{
  "num_hidden_layers": 16,
  "hidden_size": 384,
  "num_attention_heads": 12,
  "num_key_value_heads": 12,
  "head_dim": 32,
  "intermediate_size": 1536,
  "vocab_size": 5064,
  "hidden_act": "tanh_gelu",
  "norm": "rmsnorm",
  "norm_place": "pre",
  "norm_eps": 1e-05,
  "positions": "rope",
  "rope_theta": 10000.0,
  "rope_fraction": 1.0,
  "qk_norm": false,
  "attn_scale": 0.177,
  "bias": "none",
  "tie_word_embeddings": true,
  "parallel_block": false,
  "init": "normal",
  "init_std_qkv": 0.018,
  "init_std_o": 0.0,
  "init_std_up": 0.018,
  "init_std_down": 0.0,
  "optimizer": "adamw",
  "learning_rate": 0.00124,
  "beta1": 0.9,
  "beta2": 0.95,
  "weight_decay": 0.0,
  "lr_head": 0.00549,
  "max_grad_norm": 0.5,
  "warmup_steps": 499,
  "schedule": "wsd",
  "decay_fraction": 0.942,
  "decay_shape": "linear",
  "final_lr_fraction": 0.0,
  "batch_tokens": 65536,
  "max_seq_len": 256,
  "doc_mask": true,
  "train_tokens": 374700000,
  "max_steps": 5718,
  "dataset": "wikipedia_en"
}
Each number is 128 + 24 x the weight over the matrix's rms, rounded and kept within 0 to 255. Layers, rows and columns count from 0. Numbers have three digits each.

# down: layer 12 MLP down (transposed), 1536x384, rms 0.0537, rows 213-265, columns 128-255
# up: layer 12 MLP up, 1536x384, rms 0.0553, rows 214-265, columns 128-255
down213:123110121145138126119132087103127142161112154131096093141137091081138098152123139157160120147115111162142103111121123130177141127122100133127131112112133111094123130151132120160151125116091102180141137156123187096137098149123125117142143159133169092119105155109109113145140137154124128099141106132084125114122146166139123110127069111116153123142113115134144177079110114141139135146120
up214:113159144140130139154122144107098107165090134125170101126132155087137174088114090124132136098102136081154160101144140116086122103118102168135116143094123132140154126110143102117168134132085160094148114144125152104166129118142143109121132157132123162107134142134183114122068176157141154137115131107115144145122106112136167107161119106105132135154114158091128142083136121139095149171137
down214:097111162176162124169107094097118130098165112124100090143147114114098126098128152099132132142123097141107161166131138127182136179082105174158156143157142152158120145169119126103145105113124144121137109073165134127081152128156139139071105127151123130163103121132109185099188120117123153148129104133078139101160111125128140120105087164131112105107147092115162178132132139118141115116144
up215:133133142181124128151114141134086118111165089090154144141144113130126134096143103183084093121159127136114181106129127077121126137138108140157134114148109137128093140109134104131133142157123143166130113086124153076163132145149126168113115166134146120139158157116128109136088094143153164077138132157113119099132123157151137119125134163131140119095123124094084114142102085117116151119087
down215:143142149105168122109082142098130128116115113131139102115152157138169076159133127146149135174131144113118103148101126146112139167131127140128168089115144150128142152097120130120144154164158132128125168134158102154122168120155123102153166127145134127092149136183147114137127140147115129150115110104136130096120101096129142159145143127150145155137112103121170131117157151139167130145136
up216:149148127166110111110170117159126119129122145100153125155123165146133129095133099158130105101158175157158172138135129138154134083095093153110110088135142124136149159146145126106141144136143169135138087137123108142134184103149115167121129110175117114151107126129160072189142141105142149122144135120113142122135089143133117147175114159149168103113149172084158114147118104136099126158143
down216:134120136110114091156113101148100148115076095162095077083131129171079167125117151087139096141139074188156146067142141133135169080115104166161196112149143165118127121124132161127065144096107119110123119141144129093109088137095086141113149132115059152107144138111133158138148154170156120112123127106118130137115132165151125089182101119150094174130145138115135165103087133180150108150107
up217:131144114162150168102105120128093146156133124131143169153137147159148182138084092158160130141115144129124136116183135123157104132168112142131153078128156091135126115129105103131156091165133187142108144138158149120098114165124134102112127156115143109158115156145116111114131147101101132105120124147140124147167147132134133143138117131094171141104099131154137101186158149128130118118117
down217:119111127113138132135159113140119110112146100144149109131073109118083183132116157108124116116112126146084132129127109127148085107155173140114089132174142123119123086103074104136103127158176106111106142124146099129125135118147113112125095065145158117147126087111137122141138141131129073137170108119153092108122161148111124113083137148139137145123072132098135136129163149104124096125135
up218:140101154097138120114164073118132152124120140114131138155124163136156200136111121164144129093128164139146134102128139133113088090164102133137154099111152103100134093124140087143108120115104119124118092102116165110148148123109111163158090098079118095179136172165109079112106070115125173120124130128128130083135145097114137142101096100113155143126129190098105109116142099113145148084123
down218:112095153129110134134119164106160124111138078158102147106086133141104099143122164140127166095126111117153152154130108091086146143095141123142096090124099134145122172136097152088095130074127120069166151152148139130128121130111155123133102089072128111149126167153103088115115180086159148145141164156103150089190099109158143100135168147124103114132135083150107146079128124104120160115174
up219:137150127118119112132100159170133143142124118112134096187114163144182150090098128132090155161115123136137108127181110138115111149167107109139129145162121111111102102143133134142138148157159119116130129103128125141118133111121130155100122135132051039140130139104160112141100099131112161121116148085106129140161118151139067139140140140119156144133156122154091181093158153138099092102108
down219:104129099144114114170163148115141141127083130129120111113117117093138113150141124104127130093090133130133129138147139147143145117129117135119123114154161106118154118080123092121113114145128147128078167088108113112151122129165099068141149113096178126093140167164108144089155139140086150119179175112100112132084121123147143120113154144102113150117128130072120117125120103164138138165098
up220:107108152133122159125100083139122112146107119115124140117137126124138153160102124148138146147142122120119107088146150120156179108075155153125077088099083130109142130136115150111110128093163132101147103154138098116103126136155127106166120157149158106143163122098108159148130106130135123125084114129102120160145126090105109170100122098139069083151164165143101146134171165124106138128131
down220:179127105143127126138095119161090191132154102129147129118084154120090069138134200142121108121149147167125132140149109104135133143155104162167121137108168119153127090138140160137095137120151157130157149083103079119137134145126143076081116147123087113122080107138160106147089135153150151160116140121139165123152092113148108142146148152109112127099155145166107103123093107134168114190112
up221:158120154137138175150098163099068106149148091084136131150175141124122121108129073147099216157122152114172074131161165175098106108098135114141092119118104103138082156160138115154174162117138120110131112123172173105142150141132146092138113141155117123100088141160077137130061070138149128080085144127139192134165139121127116134126188145131064126151124105097138132101147120117077145153114
down221:130101123092132190136138125128093100148139134119164188174146139121099130077134138105149157142129099170184135135103155127156082138107125125128111103163193145174087108123125146130129111156121120126134150109127116117127175117139102138170135112173141141146113192122140138173133109133094088124107157152137111094117112120130163106144167147169117146185132100145104067152109127159112119156090
up222:146120127143141159153042106107127144121157135145097153159159124104128095101088114128136138140142141095117141161151101137130138129118117118115135129145123134108167149132167082123143159130109104109118109099148176130136101123137176112154140117127145128136124124130114095115126113156092124168110145154115169142120144121157146086155134108099114111130108111130134113176123136130124080145086
down222:111193137091140123082173144141132128143111152134175126110093107103120151127160136115139129131113107143128142133088086100156149141154198101122120146128143117118152104144084157122100144115150132095135136180114123156142141134089123119131114130111140132120140131139088164140156124118089136138098098105140109106096138172112119155116143108112108164156107114092129080133118130127107149142127
up223:113151149136089115165141154149152142133149159112136129113117127135135104078139123138116144125146096108143140158157121098119120135108081114165163183187118095132103111117144104133138116125152071148099133139112134115148114166128150137102140106110096114163182156100089118132128121105076143114115153089119128160103124139175108102086102169107101175133102117171103150138114090167150137118121
down223:132141125099130121098121120098107128128125130094120110103154132127110121141150143126134154121112130104128125101116153128173153148165107126129124117088124155134124139113126121104098141095142146119174148153158141160120105080161101134162111152141131124116088121132143126112121123173140151143081135158169148127110116101112158133157153085131107135120136137122148087140155134116121131187151
up224:121159138140118109120117130129094164156148123104133130138176132151111129100147126124115121112128142135147123135107108117110149145120063176162147155168149132135123089132170172170126155078139092141093121106133125119152176117115115112159100137141118137114143131063138127151115164158155142130149130141117125160128131091133140096115101151128136121130127133110117231140154139140119138155102
down224:141142101084142154137164125141094080102141196120141103158135134097137112156130091127116148103148133147169167127119154127121142142128178111088142096148107133135115128121144118154171134123100165118156106133150171113129097140146116137117149153109163141152141179144141141141161121133111148101166154110129142148115098097119134117161122105070179115103096093126124094163095131115136126138169
up225:135160105105127115137154117125099121145152153117153126155130132149156165141123144161115136117148132120107102149169112136152116112135090158161115126106122103092127163148124138111138175160133160131125147124124115130153132143129126154161096125115150145137084147125125130186125106122095108136132117149103100117158135160161144157116077087086089187127121139094099127101142091100141098110105
down225:121098115124063133095164145158129135110143141133119148167096128129123149088099122116120116145148110145158120058142083145101132130099116107126159118111104088106099137109139123128110096134132087132123125142109098108135093174129152123100097098126113163144141090101164102154153087128148093127137083150104094127107178124114142156147149143151127102135104095172144102123098130100114126136130
up226:156148133178121091128130080109132143115107121120159146093122158124098114141087147141128152135111139093112117127130145121118158135105129132144109101095102099114130099132142062187079141170100106147126109096121115122151086071107125141135124081082149102120139173084136084094160122122161172148098152123120180149144131147140107138146114116117128119062156131091056152149118123109093118122134
down226:125125086100143082163144141130163129122126101163110092154111107063162110148118094149053137097141131106143116143125121143153116127152115095108091128135158111113167156092152153115110085121161118104111146122138111159149146125138154117086170161156141088081125161113144172145152142085097127105073173090140137151123118147091145137134158080110110129101122121090160121153114137130122124119175
up227:136156107151094161132133119126117152141090125107131137117122098106130144132093102160089141100087132114129147104119138115159117113121149088136120156136137165161113135151118084147097150136136157122128131173141162149151117141135092135180145203127091169134201161175137117142125122142157117099122121133100119160111120129090066120118121134141091109143130102110110143149172132132145096144121
down227:134142139133103137124124150122109130089090121132087129151163121141100151130133123120136135163159133122119129141140097149136114120106118182103135143117150141094123135097084149107155167124130108129124105107091109101123110149107083116106100109092116116147128108153138127133160131108140078133121161176122145097139153125173123123148149090114158111108172117124096092144116174128107122156089
up228:104113146139157105114123150110114118168048135132171139113133115129140109122114134147110102124117142132135136119114131133120136172128112143135172147144131118109150110127117093124148153146131102110137105133131157153128127150096155127087146111129092143077125152120174103100117123098123141107096123131119114130134159156125090058125146076155108114118178138156084125132162174130123177135146
down228:177135114159106133129154133132118154092120141130120101127107117146127133139195165093114124166156096127109097132064157099135103103119107138113114177122113136113150144127148150122113097102130119141110132147121113096095116114115118104125099165103118144106117164101125148099112095110158111151107112163149097115134128125124142142128076143126097152110154138113132144100143092160124093049123
up229:116104195120097118117137143118103142144121091118161077103139142102148157125133126148104144125170119115117083109120108169139157127129108155142089137124131126140135108164138100119122108105105161174164118100108144125116156129147127168133151169146157172130136155120133124135088173104108129112151147170083105131113103057113142149160194100117116121076164172114143132123176098142081126120107
down229:147124118151149130141171113136109150103109138136113151133104117110152116172108141115134122132106108148130138133150159114136122114119128101116140129124131125112113137092119118132116123096146103105129140142149121114113135157120166084139133139111122120150154122131132119114213118116094135117122144111126120106115148167154150133116120098179124133128131136126092136114108152108137131120167
up230:118110112171118128101086127134091140113118116140117132177105165138140114156120108109143117089147151098173131167126143138146159135145135121131152100119130135105135169101138118155098139135139106115112073151154150129142122147131119133116087089107149109112075143111141147089135124132115154102106091134137165116106163157146134129183147126122135136133104139115097102130125106157131119110105
down230:142157119132138137126164132146110142148146143128155173128136125126126122107145186147134114117115088164111127101134117137140104168129136120132132150114144106153114136163122139149155159155138177139123155103120130080140080139120140145118122113120096148101143125098127114160116119119155136148106133154140083140143143159151122165154132118184142114115127124166128130104135135141145124132116
up231:136129122122081130131127096103120199168149090092088105146154121125172117174117122144095126091131142117120158092140114157079108121115126137136111130116126140178107122127105110134119116107106153144140101145091142110156128115107113154136095144123093131183124126143146094094183135150126144076132130155115123132118100080101139145111114130131122140118140132156139130114121124097102141133118
down231:132106181141090132145162140121137125113135124133160132133128114153110109167133119093163078149122116114139162107104123154123114117127122128119156125094127108133132167119121162116127123095147124149123181139133153134103128111131178107102118113171116112093131164122115160111074130115168122148101142117098141119134130150101129115141131125135098152125160138150127096121146161128132126134125
up232:150097136116140129144114156153174152173107113105144130130098116134150149103110132121156164093127128118147135135087122146129139150119131161163140138106160142138148091153139083120127161146117120104148134134144121117132161149134094133160140122140076145115115120167148116158085081158141159111101133077099063129114121145157104131137127113106169121082101167088083113138138122140118125127103
down232:142138143124154150143147115108129119091103126148140175097138135128116140137140150105176083085172134135125111152141112134188131128083140127129104134118131123123122166161169109166120141096096186149149104122166133112158119120126144114122141137148127126106110108137160131153152112141111142126147159159112140127099143103099138137114106180121104151129150077142147111142127187042144116115153
up233:129143143097115148160133145093128137094128106066163111079141159094151128137104090151130170095099165136163139143100155111148093093151130132131126124133101143134142085152126105143120138103102145164095088124155143125095158160142146139111124119166129124152172163140147130134110112111091131099080117121123119134131093159143027118135156122124109089152136143122156144176125126132124135128125
down233:080121107122099121155099146116118098121140064128156082158091109111121138114132109110124062168144108095119111090112114110141106204122109151079156135128159119152165121131160134158118139112112122163159117136117085121138111131165123116134117102160112138170139127097141152128119073101101170126151143138118091144163159134132128143136155111172125151103125136123124087117106136138125168154166
up234:139150159150105096144130150116116139141138163074138151124147160148119159095110136114118135130132128146112105140146142132145142100092111147171110149122138116114156133123167113092149125141140122082089084104078123061152123167128123167136156123103168062132153147096088133153112115139096127136125136130112158103130151152152126145097131126139132103092103110114122135147110134110118118134142
down234:151087071113097118175127179149161117131092157073126153128139179129144107121143124122150130074087129125102126123133147155133140132091071167144122140110138124140113131149108122119083084132152114178113142130091141127126127119083140118116134099068143114131155126099172120139091146131155117156142128082156149141078132140147148102122098116152123141153127135119107138108096118146123112113142
up235:084144111130095150143157143120104135155105129100119114142124174104159087142086108126098128136087154133139116146119121135132120129151104123152135179121137123121153093135147111114124130129142148137102111166155136083134135143124166114099099149146138135122144138110128139133078098120117125125086104123093131130091112140128170126130156109112147127146133143125139100169116142135108148143145
down235:100111149121134089179125104123136079134106146127116112157073089109124165134124153089120094119112126151134142132115108152134173156141162108137162125103125111142127125139146136099139136099088145125100138152109157163130110118146118166113139114119143138127173115129098152112139128121130136158135112089139124098123109151108152096127132149082192139094163133135127143080138125113164153156101
up236:150106139107147157125070115156124175110088082096128100114129143106077089144119141131129111101151168142102147141117150145102100126110114113150135197113141134126083137143121121136136140109121123140131121127142107145122086159109122185132147161144077128143158137144129131131126143214107119128144116120109158143141091143126147118189133129168116140139139165115155143140138134111143105141119
down236:105065112150109076119149144151107176138136116161152140167121101137150133122114120095131126127128066123137130134145112124090151122145161120075156070143165170103110100121125170123105145097115123142130094137110153124114129138175208110147125128117095108159138138089089106103138076105130129102081136137100110109145136171094119147133158126123135143145123137124115160153108161103108155167134
up237:122086148129106161142150128119116070140113091140150141116120128118166123105171151127150135107143147127147168128124159130090113114120123124143086135145142115137153163180128078154156148125106117106087083097151090138097163122111156146114122149107101098140130120160128111152057132172113170098124099145142139149123137152115142093137128141141075146119118173120131122148170122130113158122100
down237:155116087108154121158132110132103154116115135167104119091145170106120122134128167135090080142132104105173143118152149143115178103144143151100127121105148128091116117141156094132102136166105142106151154118171102106086073139142158097106143113125144165113107142146126157150115127122110142115160129137125136126131114115204105122133121142106112134160109104174170146097091110163140144105127
up238:149141095120114148136132122128139156086103130124117114175138143125113140113142127113120139147161120152182148154166133152164120093138126146168142136108114134113090121128124099087153162142144133132126143061170171113119141119139138157162111154126135169133125191114084132141103133145117133087102144129125131093122123152132172091126143138133147154171136189130127125116148104154158121112118
down238:129166134132116124167148119125138111100139135131120090146101109105120152105129119158155102132160120126118112161137147152122133158154114113162112138133138152088161135105159116169140114124115160117158160120100120090117129104150123123122110137118092096157177110118166140152145191111097151181153138130117146150118130135094150145100121153172108114139135128130113110179110175130134098159129
up239:101138132130124105112106125146164146137156145138140123106120156115148164110114140115102135127148123161170078139169137140137110127128129165161106136100125113084088141149132126117121117094135119122143113106124114116164163124117149119122109120140145105144149146142156120124144096136081145111150120113119144143139122141150115062116162129130162117090153114133136167118158089123096123110079
down239:143131143127128169125151122120086097124107116124131116134086090119144106178123104121151089131120121099119160145121139155090117127153120116096117104139135172117171109132156094115109131134133105156110148121153135135101134137154127113136121148154124112105149127129142112078112104122177087154151093130140124109150148115121124176146092148134077099106159151147137121110134085101152116126108
up240:153117096103099151142144077108129122155097057126136152137133124110137175104131105115115135140106190124147129094161137112117158134104119110155134086108116119106123152106163133140116127133098116112108084109140122138143155126129137122130104111100161124128121108126144141120099134118109158098113124131135145094137120147139189108128162109090096140121111128136123148149139108170134095131134
down240:143141127118109111160110142114104113151135131129074090111122114114164103168094176110147128117155116147094118118158144097154128122124110111135118161112132192148126140149122098138127124152128089107109119193123176110167099111115139124122130140183081128106118108131111128137174130142156126135151114117173149151083129143118114102146099169173084107128102125085130146108098101131186085105143
up241:152174122113126096130058111129078196108125142091145095109144141128186113106094124111124154088128174152148103159109165122100156064092112118151142145108115121125123164120202102147159148150121100152138151140137160119144124120084146124125116080143135150102132133135189121116125114123082147089171134127116088143137124138139111083130067149125138151109064110115119120159165136118115131125082
down241:165122155103136168166142120152151119076139089152117190096141094120034171132140133157102100131127111164109102141169119125141130105117130125130129150099171082071144077104141101167096137094168111133153129123101110127153103101133139095173115144127092132161115153141115123154136130109140090060112123084149082091125176138140126108117142164172119114134109124079150184135103152123129075161138
up242:120127189107114122128116120103131177126134144133171132132136158121195101134088095186100171127121126079164167130145168115137098111137136134125122098124150104138120087143165133180133135154148154132107078125125164107126138135120153126163107122072122126118134204138165082122152135135153153115109152150138143087090108131135116169175148096106182157125114101097153101123149109120140137100111
down242:120137164118105136093115137136106161104120074079131175147116168127131122143135098182166133085090117112100176148118150088133176121119158121122122071089136095135142105206114176128138118099191118103149115083147156138127129098117117181124111145104114105177157163112164079163139159138165161157129104134128090133104138066138059106164136073107179099128155109084105105118098119101121115091098
up243:115165149110131145114140162091098134092109108091118176149150100126122130189157113105147090143153146146127125148115157146100120128166157167133132108133180091131145115139137128117140130114128099173111133104149168103134116139100155119159076135091107118171100140124105106131119145095072092110129114135134077139107100122144135116169162124100118132103153143118152174171130094137155111122118
down243:143093119147136113158080107162132123158125092163088116115096137121092137099095150131149150134089178142133096096109080151145137115126147103172177130171147153117116146123131129128093138172143143122133055151105081148107100162132139164179148176163111128130107106128113152154100123150115116146126119112139084112124144106124157154115126157173139135157128138092115159144115133126075141121148
up244:133136162109103078167118155088135122114169137098120185140128109131145135148130127110104152119160168154137136151157202124108145124136123100191091121107158090144122128134104134147112102128129077140129127135150146125134117112103148157182131125108112166094116153129120103119136128099117151138067145129114121143120103133166102101153128113101107151114113095127117151095125105146140167132114
down244:148126132138109091107125098149149165113093086137121159114074168128173113104128109082144114098125127148130138063133104102125132148083125118136135115129055143175093124121136072176140115112106129101106136141166140161122131132110102150096152099142140112130075108112147152109096124101125179151088147076166135142126153126147126121125106111106111162132160122136102087128141115130141124149158
up245:128165123143118137148145135139124138110160157110120167153148118138164127123119177128087106116118121114165134103168126111075162106120121127165104141103142138137106141152131111133135143132137156143131153113123155131121180125194165114137127128102095129111147163130101142089146103129145124095145122128146140119093110128122130147161111085096113150140145147143131113149117098115125148144180
down245:105152097113154106091113119141135138107118116124107122104109163173124142147144168115139124124116115122094153168132117152154131135163148125127152118137096106097145151118137117124149143133124149078117138131099109109154114130096122140116148148158143120152094103130128133126139151134130133129106125108134116119141134087118098131127144106136124096122146131126103140140168146149172139129150
up246:102093137141118164157075161114092114153109148111115165128119120110183207136131114114143127108103117122099128133135106143082107145137142131095113146153073113141142112106128095159132149156155182110154075129126131159129124154119151138138116116098148101104108130114115143115118110158086117143136127156105130133153119080184112109139104126137112097100151145125132113109136134109132095135144
down246:168099109119142108101129107106167130101165083144113143129124149106089127137135161123128185138130127100115087131123079099101159116099092098144145183163145144119120170120111161109102135106133109133119180109146117136127118102129111058134118134142127122103152089188141112130161127153155133144120127107121165110116121132100091124087125102112132122173106146147131179128126099101125173121094
up247:101159149124107122100122159141108143136127078123179134144177096125131135147139113193126136163104133103122105156131104116172134109140177117138094097128121118104129153139142144112119140157123128135150135121144139124138073112145143145139126120165083156112096150110168104126134136111097106099145145119131156117117096146158143171112124133121120103122092113096144155108174090105146141110121
down247:137134145099156141158120138133123148117131137134119143124145149140153112108167121111139080118176140134131104173138140163129119173110106123182148114131142094133142105137133138093096150070163166104156135132160121194088120130115104131125112099092142151147144082138143131136124129155141172153163106088094134146167137118118105136147101104101140105134111120106148151116104129117119130123134
up248:125137122132120099088120148138125170116125101144171134135180134100102122154138109180134147084130139118131098130145151161153107089142119140161114135132134097095127108139161134176125155162137143144145118106155155139131147150137151115147159133133153124154116133156125126124123169157144131141155156181110137105114150123137136101128130102141114083124167151118139107104170092125122115142095
down248:121137135119121118169117099137142127130133140140083113121102121158133126097129118110102152127102118129105154113131142128121132150121144127115149129142099134121144115142132133120110117105116107117106136151139123131132078154170104134120120123131116142123142127121129118101139108124131111144097118119150143139165128117095097132137140106150139130148129114123149125131122132132141162130146
up249:148154130122153114129098131094124130135089108097151162145089159119108124108087113145125163128118148121110152163180135138110137123148120124146125145109108125147119139145138093152098148123120149116108087126152126138092124176082155091141162125117104147107120129125092132165141113166170163164104149097100178141167116134150152118111134127140091115077100149119118136128122124139139136138170
down249:108114087113120127126109118105154149125114137121149105121096155107147148139079127124133132082134106130102154150125075132112120143086124103182117153148176105132145145113166126147123083128148117127140160139122160143165107122147140149081108083158126090164147136117110174121112130121092106137139109101128140138145130123175122092114153131164158111145152104167114078130140178132158123123181
up250:105133102099168098092095149147137165135141093126108133076114185123115113119129131134111140104126132116124149106169140112159122085110133114101126116134146080133124098143135137122081153149081156117118140158118127111158161115128128117102130176116087125131138133091094113149158123136151117072115151087136123120122111164144123108103133133113112124115145139119158147159089119142141142144101
down250:137134068170158130125129143164132116121116126151173119129103115150162124128118118099181138066130125134036119122125149137105154132144134132148146102165118100145137145131143135168132161124096133133108110145145180170137125128132130145094136157187118144102135133140126135120113105131149139088119122133145119119127116112127116136150126097148126132147158122097166106150126110134135126159153
up251:160150133138123114148148128120097118151105096098179136135131118133122112142098156125151158094101110131133122143131098115130111106139115149109112121149162107119098152115115101103179108124125128100142097130145161113143179141129117124080113138136077136097120095154137138182122084137092149130159127147137103102174123125102082100123133089120118139128145135140185126108178116168138104092135
down251:120144131082139155111129120120153113150138140119107148125146159144094140094133077132160125107124118113115126131150118143116122136106101093138102143113151111112121110129129107100125129145160134113152131106120084144120158136138145153139152122100140120148128125156123135146159164112150085109135121159156142121115123083113144119132096138130107078141122121162124101125145132133086125111118
up252:159104124135154108075082127124127157104070103120140145097083133105146073132141107124119119117095103114112159146117097123142119084142140098070078123107124108122112090184118129133103129119117136150115111147144136096109109105103141123113120141123090145164156114139166127099085109137125116128160130190123123104116099161145098108167122157103148070142137168128146130103146151153108160146089
down252:107152142099175110134122129118141105117098122158161103112103134096128156129098157120168160137087158133117116162112109087121137162119141126139073098114154085132099135163097105172136149098127094182162180150130102146146146148121158114098138165130147115118116086139121148173149139117121199092100141102145086153147103182131139144150131130132140138176147130132146111160089116121109078181127
up253:119139080127114132079111139126127158119100110103103105104159136123120130085135128144109168118151163164125154130151134145131114109147128094152155089090127123167145131102140108109194126172155106143115113102155135120152169107144141104127134152148140100134083169124140149122151126105125156123145112140136124116117129117149112131126133167141105137135134177131137160128135106119140103129110
down253:107139132108134119192150118089139139175155138156143114130160121100095141079089143090120138146126086126081098104161163106167117173077131141124129097106171126106095135157141099126146177110155141138108091122142122100128088150140129144125114114116159123143130169087159152177108107123138085104121169112128131103131112111174143109127136154147107150141116100158131083096149152129130152102107
up254:169141124102115162116147129085134128132145156117150125138135183101177126093127093099132141097164168122122142139135125136104118112122147137132114129124122126139115130104085130130135131153158224116171125094160165151126104162101134161129108146099136142136110119180108088142123111145097127142113141083119112096111119160155151127169106077115093172127130123114169115162151088130117128170143
down254:091131178071098109128157121149124124100149075111089170110124132122073106145159131129115148112099140138154138103110123143112160070084102104094131107124106170110091126118201126119091125096134111126128137136133160116103107099138129132155122179124156137084154132126123111165149120098116139113092135172116100124160116156081092162103166097155113102096111137107178132097154041058087110144120
up255:110146130165130166109139096128150105145156123116151105110148124119155118108088145127103144089157125137098149103159091110087143144128153132112084129122160134103140127146114108130149144121112146084115112089161141115087091136123124159131101105160153137125109167107112115140139139192130136130117136152090150046128153124111115164123116114116100112140137175097085165102090130126145162152127
down255:124136163087129123146136112121117122147069108099094121144104104122108136135107146132139130149154082149130111131120156160108132089140141086093138154105099134140131149133146098113127097119113107164134114145077117144149143100094107128134140173081124148114135120138131124093148117121098129112097137089128120159119103188150116106124119117098128098131111123143133150155126091124121156131152
up256:138156127115105100096110102132081154097126144105117170125156160150151122170168135151129144096133187080138154143098160138183177092115088135165153146094114142150088133096109130114147137141144113130118034120121175149127159116086092131094122123116116150101115149159124120112121084124112148136120165136133078095138107114136156106134108123117160154168111127159123146128140102147098123107077
down256:135150125143130134146124143127127121144115070143147153079090160155110160100123143125117125143120137145146142127115107097135145142121095139079131148152117127127118094150152117132106135115134146097133141163151101128165121139116107102130114140147123119143143099135139099156144133121113158125113111099130192114088110126101122117095147135147154161147133151130090116170138132153169135175145
up257:132132165167113138173164130131107082102111109116166149088144132091112093116128151106102141129096146159114139105116083114119139123109142115155142121148130091159140132158154100151180161141121141121108106070180136139106158149127123126130130121082135120139108146154104103144124116119129112175068119124113117111143134171154162131125134161132124081097152121163129147129156126171111140107116
down257:149127132125155135116123128142132113166140126151106160158167131147088139134160109151091099135134117143093179163111103171140090126153077113119142121171152147089131125093114144136121117117132116110140129094122161147119158085147095134141126175140136146114113127128104111127154133101168154159109132125167188140085162136113114144143150105113103107155118154101131177155168113087115135183104
up258:158124159156096187157140126102119132073103120129136131153118148112159140173093149147132125114140123131107135164125165165089110128110128081121103123140144131103155141093144109095122149132167158134093105132115111125086129111113127145170141136098135107123167126119104158128134149152114134116166150148132155076139140160173110126095142130114088127113145109130126141173136097130126100126102
down258:081174096138091058109199122120108129090129106135144152142122113131106149166093146141090121112123131099147089166151109170135169133164108136100120141129140130158122146135122110132098160121083093131139116138117162160166120146133112150133166133121148137123115137159109112101132118149164150105103089134160103137133164107125102126155157144094133133121104156111150110151148080127184110138134
up259:142140125141123126121112138120103154126124130156125130141151115105130144163148160155125149113103187140118126125136158140119110082107102139121109100106129085106138098116116125142156128112145103139126140170113106123149088163161130181145096117114135088119122151113143094107151116142110165155132124171122106113138154100110156098130112099103171124148110126095124104130110104121113121111103
down259:091124120106108113138139139120138141132142116167128126111088155114126157131090092126124111175137112112157132132118121145131143168132121149128121144132119172124124160118138128109137164139129104100143144125187150103112146111136135105117137121152124119133137134128099116141075139161146097147142148087147150135115100151140136132136127092130119162083137140116104136119149161142157136157153
up260:123142138155117124150095120140120109089128131116118162148140131145122135097121137125103111152100141126158163151144104110101191102122153098125106119146127130124100090115096135139145129116140146142092093161153150143106155115154132093125136126127126087132130129089169125116156110105116158149076156125114110124132104129116137144113175147108124096112123124108158092155145115141134163153158
down260:148125159102149139123105110097111140123115150151110150163142097129089130117141143068138131109101127106149123130117102156109099121131136166134115097115126093143083140177172124120113102128096107160111118130123123131115119149103137134130133110124138185104124150116130098133112114125110115106095085139122113124128088170128155107093141133128131109128132161110116138070110049134126132101125
up261:142133109141110105115120133104092140115128115152143132102136143144158166120129156116093121126126160154142130129117120168114111124140153138115065170142121154105134106129150119128077131150150106134154128095113151123119160113116162157137143109080141133138123106122110125170069146158141108117099092148149071112110154131130153128162131115119137113109135178160134129157157137115075118091131
down261:123115117129130134079104151119144135150120148134089098119129158128132123157094090137165154131115153135165149150137136103144104102123097125161147124152161109121079126122132100140202084120082144083113165135115129156170156139145130114111102159185099119102115099151150143132187150108119091144137173143079162123124141099137122142126117110095141149161157075121151127129154136143149127081104
up262:128130128122052186108157176104131167123136176071119109149103102140136137101121121153095148113135122073141150130126124111152151086146133102135148122116158113121069123155147102094106117129159140111105090098159129085095114133120120111104096154109149096138161144119105105101147169097145113097109161102103128115157129120157105132165121111132129132103121096147128152120141131115110093131114
down262:135145147159087103128160127150127155140124142141105116142147129161126157138149146183097151181151128142138143094149149161101165114128135129149127128124112127146085104129132109149073150111093094162129108108172160097142165156135116117103148170124091100156152141087153141090151153080144144150132137156097164178183120124141118162146129136140110136081106127135165136119178135137141135149192
up263:176134137140134105100159147129125144150102138161171123129156146136142108114091122166106120153166149148126097138119111156125121147150106119147101125125136117130127080133140101142135161162134119149163105117146117108133108160154124142119126124160125107136102080133164080132073109141105147100123115138086106148136131135119128128163148124134116114134143129077089160136114091118097106157117
down263:119147119143140154104132125132103119115116150158127144154151093111173107128131152145161108114173119157139179123073129100150152113061130108128133117090164153157107110122160147143110113119150136131174119135083154162188155120128124128134106196112146162132106121078128155191123153132108170134164078100119123149128162100123155125145129124118146125165131108170132147174098167106112088114144
up264:142110132113147161101129130097128158085140150126136097111160126080148128095141098117119092094124156132098130142122169122107151115151117114154141094158125099143100088144112106109059133136096076130174104162132171122153154122103116190096154174101157128134103155154089104144153155176163133122136146167162153089132091131132134117170140170111151134134150105144131154147127135146128161100099
down264:122156089089132143145114112127139052119103163162115164130101153137109155130100137133159108130097089151116117108147121186100120103125114108143150106142112086070133077115174144099147062128130105154113137135142136138143074090123145104132154107116145161128114103112118078135147095119141160153130105177132121114116115129133140065099124150161091147095142172120166137154124103197095137133125
up265:154114119148125126111117112119148143113086110174156156179141129149144111125104162142109102152143166128128146105110150144131115146132113125148121132131121117128127091163125109145130160147130153123143117158141123133085125126135136118174094124110121114146135127092154120137096119123109145118177126143141124142128098142158126194110139150105160075111129142083136149105132086101065091143126
down265:098114138105122100120141138125094143153116127114130109110130103126137099105120109142148114124140118139100158125160104101145115109130138143083125089164113133147159148100109143113104136129147119084076108120159090103117116143124153125062127145141085128143137133112128095085150135124121109118109131086089149100181101134079101123089159129137090125143131127100147103096127121137133127179153